From a checkpoint of a small transformer trained on Wikipedia.
Size: 16 layers, width 96, 3 heads of 32, MLP 384 squared ReLU, vocabulary 16384, 4.92M parameters.
Architecture: RMSNorm before each block, no biases in attention or MLP, untied embeddings, normalized queries and keys, capped logits.
Training: a variant of Muon for these matrices, 94M tokens, 5847 steps.
Each number is 200 + 40 x the weight over its row's rms, rounded and kept within 0 to 999. Layers, rows and columns count from 0. The size before them is the row's rms in percent of the matrix's.

# layer 5 attention key, 96x96, rms 0.133, rows 88-95, columns 0-95
105,247,193,256,197,210,275,150,233,206,124,135,182,153,229,188,177,227,195,184,167,297,186,212,306,235,205,167,188,179,167,145,178,208,148,186,267,219,251,180,232,190,195,153,157,191,234,182,204,231,211,130,218,214,209,230,195,218,225,190,182,132,225,184,237,186,268,204,225,253,154,226,236,158,263,196,202,176,149,131,242,133,237,149,256,192,237,215,178,246,226,224,248,156,225,164,99
102,150,172,210,280,174,208,251,163,105,204,184,272,146,201,192,284,270,167,154,216,223,210,301,182,150,222,221,170,177,187,152,186,202,206,155,281,134,193,199,229,194,149,173,209,220,174,188,222,198,158,243,181,237,151,235,283,162,215,210,237,181,213,199,241,188,219,273,257,212,201,224,161,168,165,121,241,241,256,236,204,208,172,149,207,180,247,150,217,161,119,191,201,229,199,235,217
125,215,201,216,234,185,220,203,244,209,223,236,108,124,187,144,158,158,213,168,172,246,227,209,139,162,213,184,205,137,198,201,238,184,240,249,279,198,203,209,165,136,215,242,115,152,288,185,218,264,162,184,174,219,239,151,252,290,163,232,148,171,199,222,140,174,253,231,204,164,198,177,259,146,222,195,212,207,247,190,131,234,196,132,239,194,226,212,193,139,238,154,194,154,195,156,255
110,146,160,198,144,157,126,165,182,303,221,210,243,210,161,280,185,215,156,156,211,162,141,135,229,219,139,135,123,156,237,149,161,214,193,230,200,173,234,223,270,235,215,246,229,213,231,202,185,229,194,241,219,176,132,246,170,200,216,234,147,140,224,243,233,202,216,232,229,220,186,219,135,221,157,205,202,179,209,212,237,269,212,242,274,226,134,217,224,263,115,190,201,204,204,188,250
108,216,247,244,247,198,230,171,231,220,234,145,239,303,208,260,255,241,203,265,265,232,216,195,237,151,192,186,158,189,204,177,192,228,182,198,178,217,211,199,168,169,225,243,104,144,137,282,234,197,188,162,191,198,212,169,157,256,190,188,192,185,231,252,190,128,267,191,142,182,186,226,236,222,257,251,263,201,189,173,137,145,275,204,158,220,103,223,221,199,222,201,182,221,213,168,120
110,157,203,144,133,266,155,177,151,166,144,259,267,163,216,166,154,236,190,268,157,209,160,201,154,216,214,146,192,210,201,202,249,219,175,232,237,101,212,270,169,188,232,158,265,210,225,184,175,178,195,253,178,168,258,211,242,211,247,147,143,202,182,247,261,196,197,258,259,232,153,179,234,201,172,142,161,213,249,268,159,200,104,228,186,209,158,160,162,219,150,222,216,158,191,176,199
107,145,243,211,201,256,278,277,154,209,201,178,118,154,187,165,135,208,186,170,168,230,192,167,172,208,298,118,159,163,213,196,159,143,229,171,170,197,168,258,211,165,144,163,236,229,234,148,201,159,186,201,193,179,198,198,250,141,166,223,156,128,187,164,204,160,177,217,238,182,243,202,195,222,128,195,231,214,109,212,297,245,160,274,213,179,164,205,215,246,180,186,227,186,238,227,165
111,190,223,235,150,180,249,130,180,253,201,223,158,189,110,250,206,179,128,201,223,210,118,196,229,175,200,148,150,200,101,241,261,240,192,239,195,172,92,182,176,185,176,247,220,163,196,241,162,225,122,157,211,219,236,141,212,252,232,177,179,207,272,134,217,204,186,152,210,241,226,196,152,161,204,192,152,210,280,216,213,163,178,208,229,130,209,209,164,237,275,196,162,232,197,171,197
# layer 5 attention query, 96x96, rms 0.134, rows 89-95, columns 0-95
124,269,244,208,298,188,233,275,171,128,223,155,177,172,179,169,241,244,174,156,202,207,182,266,195,163,158,182,192,280,150,183,185,184,256,135,258,207,180,263,215,217,167,153,142,302,220,185,174,237,180,271,260,232,168,231,259,170,178,195,179,160,160,175,205,199,222,188,192,198,214,227,209,230,229,135,191,261,210,158,171,242,184,127,226,137,226,217,258,129,200,231,197,216,161,202,200
110,166,165,191,216,166,231,268,188,185,240,237,169,139,211,154,179,218,128,158,169,217,245,285,112,166,249,229,163,162,182,162,246,232,182,190,244,158,207,230,145,188,213,171,146,164,247,217,240,244,97,191,191,140,196,183,245,216,148,220,181,206,176,237,200,196,268,244,293,181,186,197,208,163,202,189,202,142,210,187,174,139,175,126,269,241,186,189,169,121,251,206,221,186,143,163,177
117,182,198,179,167,130,167,101,178,312,185,167,202,207,193,244,170,192,160,161,205,115,198,165,205,174,160,139,145,186,244,128,157,199,247,189,191,238,214,158,266,209,199,280,196,209,220,216,166,252,246,254,230,173,167,234,189,197,181,223,125,213,176,153,208,176,193,207,211,199,139,221,169,271,180,171,176,269,244,232,196,262,167,236,283,186,175,191,173,247,115,193,199,234,192,230,247
111,180,205,236,231,214,196,163,235,233,283,194,239,278,217,272,312,213,209,230,290,291,187,189,193,149,131,217,206,158,203,211,270,273,239,246,200,203,188,192,181,191,176,254,150,131,187,240,192,193,206,232,129,217,218,208,199,230,229,176,197,220,179,169,189,154,197,189,151,192,172,267,220,149,203,213,230,199,163,167,152,197,247,153,112,248,163,182,277,233,181,173,153,158,181,200,169
110,217,216,156,187,229,135,155,172,170,214,218,257,173,196,132,146,196,240,246,120,187,238,197,187,200,156,139,197,282,215,243,199,166,149,174,196,115,206,246,249,237,266,229,264,280,220,183,152,225,161,255,211,199,189,210,181,170,246,214,181,214,160,282,241,231,268,231,226,192,180,177,232,162,200,170,136,167,246,280,147,161,154,196,261,193,137,187,167,230,140,232,219,182,225,194,213
098,186,172,171,165,235,242,269,165,203,98,219,148,152,228,165,158,238,244,184,133,234,163,194,243,218,200,154,252,205,218,188,129,209,185,142,163,173,151,273,266,225,165,128,298,244,202,194,219,248,246,240,214,212,258,199,247,157,207,173,215,195,209,182,221,169,214,222,257,180,267,137,185,199,214,125,218,179,208,202,261,210,162,187,282,189,235,198,168,209,141,144,212,201,258,206,167
102,199,183,214,177,184,213,77,125,231,175,204,202,161,180,218,240,201,130,249,209,277,137,212,210,158,232,160,164,127,187,235,221,229,207,196,150,237,167,162,166,200,249,246,243,152,186,244,146,238,186,141,187,204,220,173,199,249,249,206,221,153,274,182,189,197,135,133,189,251,229,233,187,97,214,211,205,289,256,225,183,160,257,226,169,176,181,229,175,219,246,161,216,144,187,216,175
# layer 5 attention value, 96x96, rms 0.184, rows 64-73, columns 0-95
094,266,209,194,229,192,229,190,197,222,270,173,199,130,144,169,151,237,231,211,239,214,197,209,159,178,263,149,132,167,196,161,267,202,225,201,272,240,226,168,171,201,236,184,73,157,261,252,191,208,157,248,195,228,211,166,230,188,192,252,177,270,223,304,184,192,212,208,196,224,185,190,198,103,152,131,171,194,225,249,157,177,141,221,282,226,215,201,209,201,189,208,183,235,171,155,158
095,209,216,235,231,170,172,198,161,172,289,229,140,141,168,197,206,221,161,165,191,224,178,277,280,206,180,137,226,151,226,142,123,214,141,224,206,197,97,194,234,183,255,199,275,166,154,151,200,140,167,234,224,244,130,259,259,210,228,278,235,188,211,224,170,214,247,188,157,194,230,222,196,187,156,174,150,237,251,211,161,248,196,149,166,138,174,238,154,198,235,232,161,186,181,192,204
101,257,184,223,203,215,246,219,181,202,171,149,172,200,167,155,139,158,134,180,226,167,209,166,235,242,213,172,197,132,237,212,193,218,265,214,186,295,210,281,189,174,245,204,167,210,255,191,208,149,228,254,162,169,169,183,256,174,266,203,153,239,157,145,222,199,286,190,136,158,212,218,182,216,126,243,239,99,169,152,134,210,250,169,253,239,210,197,268,208,187,221,168,224,138,234,209
087,288,209,167,190,170,243,196,187,185,188,146,285,153,192,215,158,171,177,214,183,201,181,227,217,118,245,176,229,201,207,214,247,198,179,224,161,142,169,261,141,253,256,184,186,202,274,151,149,240,207,170,209,270,267,148,206,275,240,131,219,170,243,232,133,254,151,221,179,202,191,218,251,195,184,194,198,255,180,154,227,248,225,234,169,244,143,150,245,126,211,219,169,162,126,209,218
091,129,206,173,162,267,228,214,170,141,186,178,199,142,258,206,186,149,212,139,215,217,163,272,196,242,199,138,123,180,202,257,169,187,263,201,233,243,153,198,216,181,175,136,166,265,257,191,192,215,169,248,153,205,214,178,233,185,159,208,205,208,181,221,188,226,148,150,257,171,230,113,175,200,191,188,180,206,217,184,250,141,142,191,227,156,197,244,257,247,200,270,267,143,306,164,225
099,148,135,209,271,201,149,191,272,241,152,201,269,206,203,181,203,131,199,175,268,190,183,180,162,269,147,222,157,184,201,212,208,220,155,220,258,186,221,132,188,216,159,213,194,164,200,210,233,206,197,208,172,215,170,292,209,192,140,321,186,166,79,190,133,236,156,200,232,208,152,257,156,227,248,201,152,191,216,182,168,177,257,129,177,190,178,172,193,199,148,210,217,247,209,178,171
094,156,117,255,218,251,179,149,193,221,179,212,197,251,175,220,127,224,207,166,173,302,271,215,134,178,207,156,114,136,186,204,172,184,197,165,178,146,285,213,272,197,222,167,275,207,259,244,239,168,246,168,171,219,125,166,196,227,209,207,226,188,219,196,207,223,176,238,215,252,205,220,167,59,246,229,192,168,217,255,198,204,165,183,206,191,212,183,196,177,235,257,182,205,213,180,217
093,215,265,322,161,263,131,89,175,230,180,191,187,214,264,142,216,249,174,293,213,181,215,175,245,217,120,168,213,189,205,185,194,180,204,232,183,181,263,163,231,185,203,168,219,144,181,158,224,198,224,199,221,214,125,222,251,214,172,194,188,187,239,227,205,237,84,222,235,184,252,219,222,189,189,98,218,209,224,200,189,245,204,165,172,156,182,262,185,164,173,192,228,203,227,151,226
102,215,227,136,235,210,221,260,198,206,152,158,177,209,189,152,251,189,214,144,218,258,223,271,234,161,189,139,170,202,169,251,234,265,183,217,201,155,158,240,188,219,188,208,268,260,135,186,178,198,147,154,255,192,190,99,204,238,216,211,193,170,243,193,240,204,198,169,267,213,247,213,226,112,273,272,146,131,245,135,198,179,216,194,196,168,150,205,281,191,240,236,197,138,232,187,183
099,204,203,163,219,188,262,296,241,245,174,223,231,244,220,175,187,209,222,236,153,191,177,143,218,185,236,178,151,270,147,129,199,210,268,228,180,239,175,212,224,182,236,242,160,194,202,225,187,199,168,177,223,243,178,142,193,274,236,210,207,144,207,212,199,202,177,170,219,232,189,178,209,138,247,180,240,208,227,285,201,256,254,254,185,185,156,301,289,135,232,150,201,126,191,111,238
# layer 5 attention output (transposed), 96x96, rms 0.304, rows 64-72, columns 0-95
096,199,213,195,170,220,145,157,207,190,160,199,177,205,242,281,185,197,194,199,169,203,203,171,298,217,149,235,225,232,255,216,135,207,156,149,153,165,188,282,217,260,169,236,326,273,156,175,210,192,291,179,237,198,260,226,177,178,193,172,248,130,184,127,212,175,182,171,196,223,184,207,214,324,214,231,224,209,181,176,218,256,246,190,129,185,165,225,182,201,188,226,217,214,184,247,200
090,190,178,140,190,242,199,197,260,178,108,199,251,272,206,185,206,211,192,206,217,211,187,117,138,174,220,249,210,240,181,235,258,216,222,162,226,228,236,243,193,175,144,201,141,210,235,218,211,263,194,191,195,139,303,221,150,182,186,100,177,266,217,138,207,215,212,251,264,231,157,194,196,185,240,230,231,117,143,185,228,167,179,247,215,275,197,143,265,184,167,218,184,212,255,185,166
108,161,231,168,220,203,148,206,195,166,238,235,225,222,196,206,231,263,240,225,149,217,151,267,204,189,196,198,191,272,208,211,173,186,127,198,161,122,175,142,205,227,202,208,253,178,152,224,193,204,131,167,246,227,262,206,124,243,152,211,210,215,259,266,185,189,112,160,227,231,219,153,199,189,243,187,140,320,232,220,289,191,116,270,162,181,204,175,176,229,176,211,204,217,229,150,199
080,102,192,170,203,200,175,174,170,230,251,240,133,220,178,164,239,271,199,175,210,221,200,175,174,252,142,223,176,156,237,194,182,237,204,164,236,229,221,180,257,171,167,223,200,190,113,207,210,183,177,212,221,121,160,317,176,133,139,249,171,266,142,174,258,112,202,196,238,188,211,197,155,252,178,170,200,175,225,205,175,169,171,188,207,156,230,198,130,267,178,168,263,181,241,260,219
086,263,162,220,238,108,143,190,243,295,227,225,181,234,178,213,242,174,179,259,196,183,253,153,205,130,154,222,217,239,154,177,252,214,158,239,241,170,236,188,199,202,201,242,214,162,155,178,187,251,267,190,244,213,172,230,119,173,232,204,196,163,204,189,217,161,232,201,149,244,188,249,248,226,194,281,212,217,260,180,175,248,267,204,168,283,211,225,137,201,221,123,169,253,129,185,199
091,217,242,152,118,209,222,193,120,186,254,208,139,142,202,195,156,285,201,232,147,217,239,186,198,170,216,171,261,199,196,187,207,203,241,154,149,194,152,270,209,183,233,189,218,203,193,185,168,194,236,195,192,211,234,114,185,190,250,138,218,210,292,246,259,134,267,224,193,188,278,151,214,181,110,186,272,190,153,233,227,200,179,283,237,222,222,261,190,177,255,193,211,155,213,184,212
089,235,280,161,211,172,268,279,182,176,161,138,234,202,243,174,234,174,192,238,157,164,160,181,281,214,225,251,271,258,204,190,178,190,198,246,259,215,108,230,112,148,202,200,137,151,161,215,166,191,145,241,258,207,211,237,229,133,188,220,177,204,156,187,226,196,260,251,114,159,222,182,187,281,191,160,204,185,199,219,227,213,229,208,175,226,183,183,253,211,241,132,219,224,184,158,221
094,238,141,97,213,160,240,304,227,200,191,229,221,131,142,209,196,161,274,123,180,215,220,256,135,174,247,269,216,196,181,256,224,204,188,190,203,184,190,245,123,188,196,194,187,204,219,229,195,190,173,145,172,195,262,229,162,235,217,228,180,221,167,197,210,123,297,167,203,217,190,214,232,197,158,275,206,172,175,198,225,155,176,248,222,257,188,129,212,155,208,138,179,127,171,207,173
100,173,231,279,203,182,184,175,224,224,290,281,243,211,227,233,181,180,234,263,231,128,196,130,187,202,196,238,226,180,206,115,191,128,218,202,212,282,177,184,230,157,223,197,139,132,256,205,208,196,218,232,184,197,203,274,207,124,180,194,143,255,146,196,154,140,179,233,142,202,156,156,214,277,207,164,276,215,173,218,187,216,151,183,173,223,282,148,161,202,213,225,194,217,180,168,194